python train.py --n_layer=13 --d_model=64 --n_head=2 --n_kv_head=1 --head_dim=32 --d_mlp=192 --vocab_size=4096 --activation="swiglu" --norm="rmsnorm" --norm_place="pre" --norm_eps=1e-05 --positions="rope" --rope_base=10000.0 --rope_fraction=1.0 --qk_norm=false --attn_scale=0.177 --bias="qkv" --tie_embeddings=true --parallel_block=false --init="normal" --init_std_qkv=0.133 --init_std_o=0.026 --init_std_up=0.133 --init_std_down=0.015 --optimizer="muon_variant" --lr=0.00517 --lr_mult_o=2.0 --lr_mult_down=2.0 --beta1=0.95 --lr_head=0.00738 --grad_clip=1.0 --warmup_steps=200 --schedule="wsd" --decay_fraction=0.632 --decay_shape="linear" --final_lr_fraction=0.1 --batch_tokens=16384 --seq_len=768 --doc_mask=true --train_tokens=130000000 --steps=7935 --dataset="wikipedia_en"
Each number is 128 + 24 x the weight over its row's rms, rounded and kept within 0 to 255. Layers, rows and columns count from 0. Numbers have three digits each. The size before them is the row's rms in percent of the matrix's.

# up: layer 2 MLP up, 192x64, rms 0.196, rows 51-106, columns 32-63
# down: layer 2 MLP down (transposed), 192x64, rms 0.2, rows 51-106, columns 32-63
# gate: layer 2 MLP gate, 192x64, rms 0.217, rows 52-107, columns 32-63
up51 102:161162163141090125143124127157118144138109112114125141127126093104104148103146167129148156124164
down51 090:116095123126139164145162125111112078067115091067139102107140104144136139100133103122139086138116
gate52 110:145162182111148154086166112158126105121134166143109138138132108099152122134128123131157075159148
up52 113:145071136121109117110116161106124141129159133080185140151174109125115146128110143142135141146199
down52 102:108141120145099162138118152110186167167116103136085165098112136132118132145078103113118110111130
gate53 111:135097146102091121128114165130139170079099165106128113104170135127147137066107148151114140107124
up53 103:145143123159118139129158107121117104163171140114108060143119114127127157149131174185116113112150
down53 113:105099130175130143144136174127117131085144109127109110125127138097163107084136114163124106123139
gate54 104:133127155125125106136154168149140083144134164086144132098144129136156129118160138110152119121153
up54 099:109098134134127147111122189149127139131127118103126163152126089167106137123136163151112135100148
down54 108:110083145113113100109118190152115151122114142158146124120107092158101126134144131144133160143122
gate55 111:143143153130115070143093174156177131142141129138124136107136158116091110087127101134145090105137
up55 099:088110159121111111105118131146166098136141121107108130137133138150097104139133101148143132100125
down55 097:100107167191113104114102125111116129139095104130080134166141138131135163180128114133110116106125
gate56 102:148134132098139137096090115132134115135157133131114131143068142135139083108154196098127089103085
up56 104:159090127127152137148119118092147126159121150092090170128110132162139151150105148117134106133092
down56 104:121120115126159113121104119127088146098125099091140128114098087123129106103146114131118137125140
gate57 088:114130095120107146108092104129125131152112162121142155118114157086124080108109133064078124153103
up57 100:161143087114096119103137144106093130144155177154137102147109123169103108160100148156147126098193
down57 091:151104109156126101169141126145167122083150094118119134129140105109120173131147138143153102103166
gate58 104:103129133100120131146122107150128118139141118129116173085110109127132124170110086097076058101107
up58 098:143155131100133143135169125175091139087096135118130133141107112196117103143114096156134116148128
down58 102:118113108082129080141107147133091105134115130097164128120163153109150154113164165104140134124118
gate59 091:164107142133131133096150126181143113137076150130174115133100115123137107166100126087129128113138
up59 088:100136120173114148134121135105165133138119151144104136101119149158144099122103139112123082159169
down59 093:113133174140119109126106152119128116101163122149118118095139172173140108101135119129139133119121
gate60 089:132113125127145158106123136107083121131098137140118133126102082172180170163156131144124136139115
up60 105:121147154101111109116148138164164152094124099099142132151094138129095143125123165127135152146076
down60 104:126104126158132123097204139151135131146145101157127105167123125140108131131125152144107164129099
gate61 087:166160141151062149158091087100116134099133140128137141111136166097113140157085096124137128125129
up61 094:156123090136141102135176174143076153163126122142160103122119099155122117103163132159130160107132
down61 090:097128131091091095082079108175126115106129130131117118152157150136146137137096132172156133132081
gate62 109:098113142111141114081078145122145147079141100150131167105127109152125123129091124144131114150156
up62 109:130085149109131197121137170144110155153113096106119157144093129116117136117146142127139156126130
down62 097:133123182152168126129132161138126121115114120112149142123082088139111133132093138156173123139114
gate63 095:136107131123165132113122093131070107161160152143136098119118154154147139108107076127143140163085
up63 098:153100162129113120155136167142130112150118168086109173128141103133171132171146115150128097154170
down63 103:127134098145120145159167079094099109118151123127121066096136152129096175097146121144141084122089
gate64 099:103129102137096130140129126145133129121132114082125083139163136164088140127129117118129136116157
up64 089:094096119117137135094128148111142115138096113128155163133160076131136145149106124134115118142135
down64 090:094131108158090120142145106145109149117160114130135070132073124148068146148129134109137146120121
gate65 100:085118167157123126152100146141137173169131114146093113123110153127132114115105153154118145175101
up65 106:120110105043124189143168137158133096150100117133125161102077119130127134115107133122148118122125
down65 105:107153086129161121130111132126129136099148136114092131119084140135156141105126141122137174101177
gate66 102:107132121135115138124078138146141114138149151112135097143093161119097129157135162090116134101103
up66 101:117157115068150163156157146116133123138128167098145145177148117153152128112113108095105143106138
down66 093:118117143137160138142134112136134126143152129136078162132138113091140135138132123103127149101180
gate67 086:108145173149112157152119110112142114099123123114071103091121148122131176138153099152163125168151
up67 099:136161146118119120148100157127147135110103142105159153119074119098135111150144077110098145099072
down67 095:094116112153153132089087113134130165120185091139142151166112124132102093089114119127141083102150
gate68 113:107170129122123114122118075138123154130134169130141163085096115132129135141140109150159129108090
up68 099:125097114116137126160099093154149116113135143170133135125098082167114124117127066131156129129135
down68 105:108094117132105113166130179139151121109128133165113153093097114122097106103121107087126119121158
gate69 105:129122146138112119068126141154117120108131111136179123135165170088142122154175173111165138128163
up69 099:126166134149142119114108121091097160133148146109080109108106098144094072102109100108128150116118
down69 099:105113083132139132149102124153176117110148144126155083178136090184128103125107178129132165142123
gate70 090:088128137138133095105142165143093132157127110194141144163144120122156136080125121151098077115150
up70 102:110088137105152125162124064080129115150119120116100090091109119122130126131099116144144129131146
down70 094:144116097112113098125095087116199132150137097113114168128136127099104099184114113123108164138128
gate71 104:148143089130104135103117095169128122139134117125184129104146132137091141125099160143107138138104
up71 088:111132121113076133103118130135114135156131112126101141106121147105120113164111125150128120129131
down71 108:149158126154151142117162113136147130103160095121106167112100155137125169121141111120157126123149
gate72 101:127090096091127130129149144133112107147118161106132089180118143108086130150100127124141141113120
up72 098:169100136130097068130112144158116141127131153075108131121153123108114138116132107109162144110144
down72 091:113167152125141135122137107100145102119115074132153117086065125127148099139114135122124121120162
gate73 100:149126125111137119093100131119108142155164152173125094100120103118171166111144159140107148165139
up73 104:105135115094128074111142112121109137151110123165099146086116116140116090133132137132149125145082
down73 106:148131095104141133100176162100115147153145137124133159111118146088164132126150130073153150127124
gate74 089:118104112089158128135154133130179112075093148179116069149164148144118151118141158140106134169131
up74 096:134122125105144144109136054133135102151135116146126145109116169088133117138098116106161128172124
down74 099:106155133105132115135127190146078157139113170145144163115118080150127123113121151140093151092188
gate75 090:138162174129061115144131166099126097128142162094117108101103123107103119145111161137123110093124
up75 092:140123163129143160136115156136204112158089140094128134107104132089137139137143091173154079142133
down75 093:115120092075105128139116112162087125121127081160107151204128125195126149091133127122126140124141
gate76 088:120153161093143144151123145166129143138153128132150066128133105102137131108138112102148163187127
up76 091:148123116138130135163124099101100140117158144135099144105107149114164115111122146100194110153099
down76 097:126081129135143126118139149152132126120119148119131187123129054120122131159130151137149127135164
gate77 089:181137120144131139096135118117129055124135169136109136164110084146149152153165128135097122109146
up77 097:141152142115142096133140140130092104143134158162134088093134127137125098086128143086108148151119
down77 097:122170148197122115139141169129078106138137142129159096118145128160154150125111165137074106143100
gate78 097:105133118152092087107092147142166148147140130139106102128132154120122132160144137146142141104130
up78 096:131100145082149153136177127119073136132123151116166158108090114117145151125133138072146104146127
down78 100:111099141127113161140104140124086133087097092145128119163108120123121126117154114065132136130165
gate79 121:100115109112086115117105135127106101106106139164149119134098148125137111087125127129101130131134
up79 096:144123113116149156146095134163087134088101113087108118084151163104121134086163113103190087148129
down79 105:151140156154116126125098074123159109122116121119150106102107164189169161109146104090130142145137
gate80 085:127129103119133151150136160086127061102134106104126136144130132141196099127122141147164105128098
up80 090:139125117120118075109105114099143139115152097142104042099092096142163129126106136115106128111102
down80 091:129155098150091180156126107117144115103113125123136139156121154079089134106118106092137101136136
gate81 102:115116143101122136142113111107168148108115084081129137136147120115165118116107150119155147147110
up81 098:147139123155161131091138113149090130115095127125095111130088159104160095106124121125147095116115
down81 099:145098181165135148144110146157173118083106118128137146111158103104134129140172118126113125096134
gate82 116:107110106109102115071140086134121157129113130151094102106138176130127133139102107145142110111128
up82 101:130094073133137122107140114144077119143131092098094095148131165140083130129103109142170129131114
down82 100:149118169111083136135166134153174132087118145087172162109132118118127115140129156125145107119137
gate83 085:111189108156125121130105117113154111145089142108123130136127143152142089111100109172132142089128
up83 091:147151135140163148104116149088136122148122128103127111149108106115121148126079166146108121089104
down83 094:142103130165082106146114124113099139136106135095141137110102130150125155133080134114136123105143
gate84 096:116140158080128095171139111115077089143176114120101130150124160089132114144133131144150111109092
up84 107:126096138135118106123168148157116120098107119136135130079152092111133124162103119076111123122107
down84 103:147115111093131138143142144130151104129145138107131134133099103141184149086138090100140141144153
gate85 099:119094174142134121129072106126111116125139102144136157111118136107109094131133128133100111111143
up85 100:134157127099138109117151137154115111167128107098137146181096097105141122154145115164140109159115
down85 092:159116142134167150141133132098066115126112132123124095098122150127176153120146147113137138137116
gate86 105:128130164148091145121106131157115125074100111113163136140128126134155152149085142154177131112127
up86 108:144140157124113133099102104144156146132122131127164128078118113066140184120148156101142130095148
down86 111:099142147130126181134114113161142120123151140097090121126120103137125129139130147183083113124122
gate87 117:101118110161094099116137137152141111129109127152109156124148136122144136156152136129115124145147
up87 113:121144112102113161124132171113129127130118121139115150154119151100171107171143138148120097162146
down87 110:167141155146137185136130143133099132137118130100087139146117097082120110127101095168119139135145
gate88 107:128146139111128152191099120110100128100151121103180136131130084077146145124142108123145100128134
up88 105:136140113164105117125186163142144117118146132130116133159179129152139142117110127085121158184156
down88 106:106128162158132114142100118113174091121162161064179113153119120133137133117137173109127149145171
gate89 090:137147130125125121083158085163178107122128107129135145121128139099119142152122108135084135087110
up89 093:128141100123152125132122114138147112090112105141145128159170178079123118134121120160101136101166
down89 098:153137114140140121133182150082128146129100150144102153123142135115156083114147094106149144129122
gate90 106:131141136099124129151100111106149130119073145144135112095151111122117108158125144167106126128164
up90 099:155134153113102166150165142140144129110118117128136105137139112079090136109085120116173105141098
down90 101:144122130138164136138104145149128139175128117099169166138136117168170149068133159117135132144122
gate91 106:077136170139139114098128130083130137101117119155163140106138131174135176102144127136098127103102
up91 101:101130167105120121143172094147148119143137122102126143106105143145127131156092146093165130093120
down91 102:140128105107124123136145122164099116124080097110074162122138121117117132144129118100146075113112
gate92 096:148122172119134141150093151149097146171126107101127107185110107118148112139174156157126108129135
up92 096:093166136132120122129161171102116109140151134115114112147100108136117106133123117122127129109134
down92 103:125143107092094100132085113141096107081165132151155131132166175132165108144124145152111085116118
gate93 106:189118138104121144117128121111101100096166122122115137135146093150097142098120132159143128148120
up93 097:142189105141132154100122111146099120142110105102173116113123146119113142132142131096119151144093
down93 096:134120130116074188103152113132115107103152085147157120125119113117144077145093142134147125116156
gate94 105:124143127136153147133121116112108119162126150118130075088120169089102127147185097147094063130160
up94 099:129119162163085107128112136097135140114139082153140109098148090106146114151142171137114124144120
down94 101:128104092141138094151126115124107146126141075142118130137158164115116124091096104125087146200151
gate95 113:137143136150111091135106109142107146104129118121167137155125162150162173121137097104137137160136
up95 112:122069124117133158113144109118124141123150111061148142141098133153120093170120088123145100145149
down95 111:133098147140175136103174159101130146127113129144104117110084138111117079146131100144175083130119
gate96 106:112115114143098081148138120126087120204112145130102127133165136141148163137126116137096144121114
up96 106:120138107088145129164153141135118148078093094120137167130142104115142145147098166167085098103149
down96 104:119156156090139156155138120092168124062120115156119131150132126094128107111095113135089124167160
gate97 085:139115105168126131122153139156113063137087136121122103138126095131119163134126150139103120107135
up97 096:148144109138091103114108128122122073113150131132125093105133144159154141163132162102130136150094
down97 096:113140159125176131127088104099111133148140153107100169141129111163119070080107070128125141117129
gate98 110:147105124118111136083141108113101138161106124136154137132148165149153117119090096137128127137152
up98 116:106115156111111174151116109106149164148169114125091122169119136132157144152131150108140109136138
down98 118:104114097107190112139129102131156105140124108140094130137128117113125156194151152111126116162099
gate99 093:077083098148095112111079113117160138121181148123138153096128140143079090134133118129113107113137
up99 108:168123091150072134110113118118134141124142169088159145130132128170115123138157124138163164106115
down99 100:119094143122142105139128127097163127153092135139084112121121139120119096102124122086118082108142
gate100 092:156105141116094098134139146104085162160115171117137140078078110156149126118138155117160120148132
up100 092:146152146105144117143138106123102068146152133130121134137177126090114138115126124140100109132129
down100 096:139110164114134125083148099126120125183184128125117135058120114107125107113100136163124127132168
gate101 084:105123130148127128120122129137135091132189138128125104193144106122179161113145124129144136114123
up101 083:111152117101114130098110124093146175123104139156111187124107108094160060110118136127083118141101
down101 094:123148137149120113072119147140095130092123111136174113122160124108126167136103136123101085135101
gate102 095:128154102117136143155154139120135126163136163094136153113099109141129133130097119120144094083125
up102 106:089091093127114158155102135176092147159123164141136132166121181153117141133142126147140154083143
down102 101:131156138105121128099160140127135107152128140112146147131108097144149141101099106153102151104100
gate103 102:116127107112138129138145138142072153149118134100110141151132135125141111095123105130138091131091
up103 096:150106151099147117116112095183160128154165167159131137151080108140100117159142128127135095106101
down103 102:107108122142125121092173089114146147125130131129157138132113128163121163132124085102129118101103
gate104 096:129111168154110126070121124128097148113110139131106101126124125105109106138064142094141151122119
up104 101:135150081063095118124142121126115136148132151144142141119110145151142113110129105111144130119138
down104 100:106159128146117151172156179161146135124117147084146136093132131134098171111151095093116163140164
gate105 120:111136143101136155123100120124128103135145128157150173116123082116151127091132144094107045088157
up105 101:130127150135129162075104112140133155090123106165119175121106131139132106134147108129120137120130
down105 103:111095112161094133179119123164118174130126135079124115139135121153129146117138152147148155131135
gate106 096:121116123135089129122128138110111131128135147150150186119123135132167142175158137132123123177093
up106 094:166142110117099117111124162164113120101145123145161144138151075111100152121132128158133154098142
down106 103:137133077139135115138139128144141109130124120111101100123120130141129099161159138146150132144153
gate107 113:134091120146131114141105090159158109136117149119163142114075120135105111138114167128133115100049